config = dict(
    d_mlp=1344,
    init='uniform',
    decay_fraction=0.311,
    steps=4571,
)
Each number is 128 + 24 x the weight over its row's rms, rounded and kept within 0 to 255. Layers, rows and columns count from 0. The size above them is the row's rms in percent of the matrix's.

# layer 2 MLP gate, 1344x512, rms 0.277, rows 829-845, columns 256-319
size [ 97 102 105  99  95  89  99 101 107  98  86 107 106  93 103  99  99]
[[110 132 164 123 171 126 111 102 143  90 126 149 128 165 145 104 117 137 142 162 117 160 106 135 127 100 122 123  90 148 143 137 125 117 153 179 163 119 129 116 133 153 123 146 121 133  86  87 158 115 106 121 151 114  94 163 138 130 169 101 136  63 132  86]
 [123 178 126 113 103 146 129 194 101 114 125 133 147 152 141  87 166 106  82 170 151  86 117 107 153 134 133  83 130 156 125 121  85  94 104 137 135 129 148 111 105 161 132 129 134  91 189  84 156 135  89  70 124 156 139 127  99 140 164  86 157 157 140 105]
 [106 122  94 113 116 107 138 141  87 137 139 126 130 135 148 109 124  71 100 128 115 108 108 120 130  93 147 130 144 136 115 157  92 103 137  96 100 126 144 119 119 132 114  96 140 111 149 116 167 136 164  91 169 128 101 139 106 127 140  97 124 164 150 120]
 [133 132 154 112 144  82 127 119 136 104 139 124  69 124 170 172 114 134 167  55 132 134 122 112 126 122 169 103 131 164  91  95 115 186 143 124 129 125 146 163 124 115 135 146 102 130 104  99 125 108 116 116 147 165 108 111  74 162 106 123 143 112 124  95]
 [107 121  94 111 159 147 135 128 110  78 136 121 163 134  96 132  67 170 184 222 122 101 104 164 114  95 144 106 107 159  82 102 137 146 154 151 148  98 124  99 167 134 116 160 118 143 122  99 148 116 142 151 109 136 142  85 138 140 137 121  77 115 146 133]
 [128 164 109 114 144 108  86 175 124 136 156 111 180  48 123 168 131 103  86 142 102 146 165 116 170 130 124 112 128 141 115 133  93 149 128 114 123 104 164 146 115 109 127 115 107 113 137 125 142 144 123 112 131 123 150 118 110 149  86 127 136 117 133 123]
 [137 116 124 157 147 109  95 116 119  97 117 158 126 113 115 133  96 155 136 169 135 119 116 106 132 144 143 125 163 115 127 133 123 120 145 131 158 185 142 108 114 122 135 155  97 117 109 108 147 140  98  91 131 173 102 129 159 149 155 110 176 120 158 131]
 [104 140 141 105 117 107 138 120 106 140 123 149 117 113 113 153 120 114 126 135 125  94  71 193 144 103  88  95 108 142 134 126 115 109 116 159 141 121  83 116 102 140 175 152 129 127 137  85 133 122 139 113 158  94  87 102 140 124 102 107  62 146 127 119]
 [169 160 136 136 131 125 160 156 118 132 121 112 145 166 109 124 120 171 178 111 107 114 103 126 117 121 173 154 127 128 137 115 130 131 156 131  98 123 151 130 163 143 120 135  79 140  85  86 127 153 142 141 116 100  95 144 137 179 145 103 137 148 132 119]
 [ 76 130 176 146 137 160  94 130 135 108 127 149 113 150  98 158 127 135 150 126  72 114 132  96  97 128 148 161 123 132 132 156 132 122 115 120 132 215 114 109 139 102 135 104 143 130 167 164 137 173 123 124  98 166 166 159 115 121 134 120 144 146 136 125]
 [112 129 165  87 124 113 128 154 155 138 119 131 130 121 137 184  98 130 145 143  99 142 123 106 165 127 157 129  93 110 137  82 101 150 168 126 130 134 161 125 144 140 138 144 131 102 152 142  94 143  89 166 123 139  97 116  89 138 111 108 133 152 118 138]
 [130 128 122 118 104 108 159 122 119 149 114  92 134 121 144 152 157 166 140 131 145 141 136 156 143 123 145 123 120 136 118  78 119 146 112 135 145 110 130 110 131 113 125 112 130 134 114  92 133 141 159  97 135  77 161 104 121 188 182 146 145 149 143 159]
 [134  44 168 113 104  84 136 178 132 117 165 133 134 139 115 149 115 100 110 112 130 151 163  94 111 176 112 118 144  98 106 109 147 125  93 120 172 136 159 102 137 120  97  89 116 120 129 127 108 139 116 165 127  89 142 103 146 144  97 112  90 128 109 170]
 [153 126 114  88 149  97 101 113 138 100 142 160 142 126 135 162 115 124  74 151 185 150 155  92 130 140 133 108 149 146 148 102 164 115 143 116 117 143 146 121 131 158 154 137 157 145 141  99 152 108 129  95 147  88 138 145 123  68 139 116 103 138 166 106]
 [112 167 126 115 117 103 125 153 116 113 140 137 142 113 128 140 137 152  42 124 141 179 121 151 134 131 134 116 104 152 137 104 112 157 105 158 205 133 179 123 118 132 147 117 156  70 110 146 142 152  94 126 137 166 149  83 143 156 139 113 112 106 105 157]
 [131  82 108 102  81 126 144 117 169 161 129 132  79 135 129 135 173 135 137 110 109 123 129 129 146 120 145 162 118 122 124 143 171 113 159 155 177 112 137 124 105 138 108 129  97 147 138 123 146 141  90  62 159 123 120 132 139 149  78 120 136 141 101 173]
 [ 81 102 118 113 152 119 110 101 113 159 143  93 170 118 106 152  71  96 132 115 115 145 158  67 111 155 128 104 139 136  83 121 109 129  70 124 161  76 122 125 160 133 124 107 118 112 124 106 117 116 165 130 111 100 102 119 120 137 128 169  98 111 115 112]]
# layer 2 MLP up, 1344x512, rms 0.287, rows 829-844, columns 256-319
size [ 99  92 115 100 100  89 100  88  97 107  86 101 104  96  99 110]
[[ 95 147 151 147 139 146 107 146 114 158  90 137 126 126 140  97 118 141 116 110 124 170 150 124 155 123 117 127 117 119 124 145 112 140 142 133 129 139 139 105 162 141  78 136 131 114 128 120 139 127 156 123 107  86 176 100  96 143 118 130 129 125 171 115]
 [148  67 142 125 117 142 141 127  91 136  70  98 110  80 125 162 107 147 182 117 126 162 143 163  75 112 112 112 105 117 139 127 100 174 147 131  97 109 132 135 153 102 106 159 130 111  70 161  83 106 137 127 126  80 101 109 151 119 172 148 145 125 129 115]
 [145 144 144 124 136 146 117 121 121 126 146 134 195 144 131  88 126  98 123 133 167  94  91  91 140 113 110 115 120  68 166 163 115 134 136  90 102 134 146 141 124 134 117 120 110 120 126  86 142 155 116 138 159 103 104 122  97 147 154 116 127 114 142 147]
 [ 88 100 141 155 144 129 123  95 130 166 137 134 112 152 155 142 107 132 131 133 118  89 128 136 138 156 110 161 137 119 134 130 157 116 133 151 112 146 125  92 109 134 101 144 125 114 125 102 127 139 149 150  62 113 154 133 141  95 137 161 133 131  94 152]
 [140 108 125 151 168 163 120 182  90 143 158 144 148 127 156 129 132 147 165 133 105 176 112 121 109 134 149 121 178 106 138 127 112 120 147 110 115 156  90 119 145 123 117 123 103 156  99 167 156 138 127 106 131 146 146 137 153 137 149 158 140 162 123 138]
 [142 166 140 115 142 137 138 167 131 120 148  93 160  74 103 162 132 116 110 143 120  83 118 158 148 147 151 115 116 113 144 118 155 134 168 197 159 124 169 132 130 144 108 107  74  99 155 127 121 127 136 100 119 141  73 135 131 138  94 138 131  54 119 127]
 [ 82 169 107 125  81  95 152 148 171 128 141 111 141 133 117 139 114 105 108 130 123 135 122 134 143 153  86 140  97 124 104 128 171 101 123 121 156 131 129 168 171 128 121 111 137 164 108 139 162 131 167  96 117  87 106 165  97  99 142 121 140 116  97 137]
 [131 134 116 163 141 130 127 128 163 145 159 110 165 141  94 150 138 112 112 141 144 134 154 106 144 120 120 126 117 107 127 124 169 140 163 112 119 145  98 121 133 127  96 118  89 123 122 104 168 121 114 129 179 171 103 107 148  88 126 108 208 108 130 119]
 [120 154 110 127 150 136 130 141 124 133 126 125 135 120 132 130 134 105 125 108 141 170  97  80 126 164 131 155 177 165 134 139 150 135 120 107  96 159 151 157 136 146 153 107 124 138 104 108 122 123 185 160 126 165 105 167 105 108 127 107 153 138 100 135]
 [133 140  96 142 139 123 130 138 144 151 118 103  74 137 124 105 118 158  83 175 152 101 131 160  75 124  75 112 138 153 172  83 128 105 112 142 162 117 120 132 152 180 135 134 102 122 115 134 137  90 126 119 118 135 116 186 141 102 127 107 100 145 158 118]
 [116 149 118 131 111 127 151  99 139 133  99  86  98 129 120 124 114 119 119 119 147  98 125 154 106 115 201 170 125 121 104 162 106 115 104 104 110 113 126 126 123 129 101 114 110 168 123  98 110 155 135 108 151 103 151 137 142 132 144 143 127 101 113  61]
 [ 96 104 131 103 136 112 157 115 109 125 119 120 148 111 128 132 149 120 115 144 146 157 150 119 132  91 119 168 145 128  63  81 114 139  80 164 131  91 130 133 121 147 141 163 156 125 148 102 129 119  76 121 133  80  93 125  88 112  75 138 128 106  75 129]
 [ 94  90 136 120  83 138 155 137 175 145 137 130 172  98  71 156 149 108 110 146 168  93 118 103 120 129 133 114 134 118 109 145 133 115 120 109 134 136 112 111 110 158  92 138 122 143 115 124 137 126 113 146 138 134 111 142 145 108 110 159 131 106 137 172]
 [ 60 120 123 110 104 108 126 126 121 137 126  86 147 122  98 124 117 205 127 158  98 117 101  94 134 112 140 160 143 158 146 132 143 149 121 138 115 141  88 115 127 136 111 129 164  97 140 147 130  83 150 143 159 121 140 121 132 135 153 145 175 107  97  83]
 [125 106  96 119  73  92 160 126 145 138 137 135  67 159 135 138 121 144 142 159 140 108 131 133 185  97 139 126 101 116 177 131 121 174  95 123 136 107 131 130  98 109 145 135 148 120 147 124  85 140 122  99 115 148 141 128 164 121 139 104 150 133 112 132]
 [127 158 139 117  84 176 103 123 110  97 172 142 172  81 129 150  69 115 117 131 138 157  79 148 123 148 159 155 112 130 136 128 129 102 147 103  72 153 163 135 149 154 129 162 111 126 130 125 197 103 163 118 123 125 129 115  78 142 179 103 105 146  79 103]]
# layer 2 MLP down (transposed), 1344x512, rms 0.196, rows 829-844, columns 256-319
size [ 94  98 110 101 107  93  98  98 106  96  91 103 101  98  98  99]
[[135 135 151  85  87 166 112 118 156 141 142 155 133 123  87 128 154 123 138 114 143 110 150 115 140  97 142  84 118 120 113 107 128 113 172 141 136 159 103 120 156 131 169 184 151  69 115 121 148 113 123 122 131 122 170  82 130 102 155 147 132 141 127 148]
 [152 103 167 123 148 162 142 118 124 114 148 113  81  86 116 140 102 123 132 100 107 143 178 147 131  71 136 128  91 134 101 104 162 178  99 134 125  87 138 151 144 103 120 124 108 152  83 173 153 147 108 147 112 120  88 121 162 118 114 140 153  85 130 155]
 [128 120 152  69 141 124 161 142 123  72 124  95 152 158 130 152  93 136  85 173 158 114 122 136  93 143 103 131 159 114 123 136 128 110 152 117 166  90 153 100 102  96 113 138 112 123 128 142 160  94  78  89  89 121 157 129 123 130 109 103 136 133 132 101]
 [134 163  64 119 163 128 169 143 127 152 144 154 114 123 138 121 127 138 165 132 113 134 121 116  79 181 104 132 153 111 119  99 111 137 122  66 112 137 155 128 144 120 142 130  91 166 104 118 129 167 130 135 129 108 133  84 139 144 101 116  83 135 124 130]
 [112 105 131 114 121  90 126 153  78 147 139 125  81 196  75 153 145 110 142 162 112 150 140 132 130 120 132 123 155 145 140 138 139 125 132  58 169 156 128 170 156 155 148 106 123 144  61 126 125 137  98 139 103 159 116 161 136 161 147 124 137 118 133 133]
 [102 140 122 162 140 142 123 176 102 117 157 112 134 130 134 133 142 136 108 131 115  84 124 110 153 166 155 185 117  75 141 139  95 134 102 113 103 121 157 169 166 139 187 108  84 114 160 166 134 138 115 107 142 141 112 142  93 140 144 103 104 143 150 149]
 [112 171 157 150 119 161 115 145 138 151 104 136  84  76 142 131 102 188 140 120 133 100 125 121 161 160 100 156 138 142 129 126 113 100 137  79 169 129 106 141 142 139 121  94 171 149 166 159 140  89 136 109 114 160 119 121 111  99 141 134 138 116 132 134]
 [126 118  85  92 131 146 130  85 149 113  85 130  77 112 122  99 138 140 105 108 148 147 131 146 177 175 144 182 142 157 165 114 155 114 162 163 104 173 149 143 163  99 143  83 163 111 127 139 138 185 148 158 118 149 159 149 142 149 111 123 117  89 150 137]
 [106 144 136 141 135 171  87 110 119 121  98 107 106 116 105 106 161 136 119 127 106 159 121  94 107 127 144 138 134  83 109 128 158 117 115 131 137 162  85 125 124  91 174 111 136 111  68 121  90 154  95 101 118  95 119 113 135  94  96 107 122 128 132 143]
 [140 115 125 109 162 135 120 161 120 151 148  77 151 138  97 113 131 163 121 145 126 156 146 155 164  81 137 112  82 161 125  79 103 153 140 125  96 151 113 124 130 140 157 103 115 115 138 160 134 169 173 158 108 113 131 119 119  92  95 174 139 133 108 134]
 [143 148 114 141 131 157 132 129 108 154 122  95 134  96 156 116 170 115 124  95 161  95 135 102 117 129 134 123 127  97 115 164 111 128 126 132 120 122 118 100 121  84 122 142 132 129 102 151 116 159 137 119 162 131 169 126 135 117 125 177 120 110 112  83]
 [108 135  99  84  98 163 108 161  97 143 166 106  95 166 125 123 150 171 104 119 139 187 160 115 108 145 147 156 165 152  98 121 103 148 129 113 131 152 189 178 122 126 102 144 117  94 128  84 147 167 138  77 121 143 120 122 142 153 149 148 126  93 121 152]
 [ 90 172 174 111  97 126 158  84 158 129 140 152 159 117 140 131 131 162 123 124 152 119  76 105 128 131  93 144 156  99 142 163 106 145 115 111 120 136  76 137 108 131 130 138 123 162 124 130  98 161 149 162 121 130 141 122 109 161 118 148 123 125 122 181]
 [140 119 156 112 108 111 123 141 122 153 142 118 134 143 138  72 116 147 139  99 125 104 118 114 103 104 159 116 101  95 125 151  85 141 144 125  71 156 169 166 134 121 121 102 101 132 127 113 121  97 141 147 138 156 140 105 140 173 142 163 137 120 122 136]
 [184  91 145 127 133 160  85 131 141 126 134 144 128 153 117 156 149 167 157 110  61  88 140 129 167 104 126 145 153 134 150 124 101  97 155 129 104 137 114 129 104  90 123 118 121 150 114 118 118 128 135 126 107 106 143 144 147 119 127 124 107 104 137 106]
 [134 126 123 117  84 144 108 107 158 141 141 103  80 138 140 112 145 126 147 111 124 124 149 154 154  96  96 123 155 139 126 135 119 127 131 164 112 131 121 161 106 139 139 115 106 147 152 144 116 137 108 112 129 140  99 110 191 119 124 119  73 153 101  91]]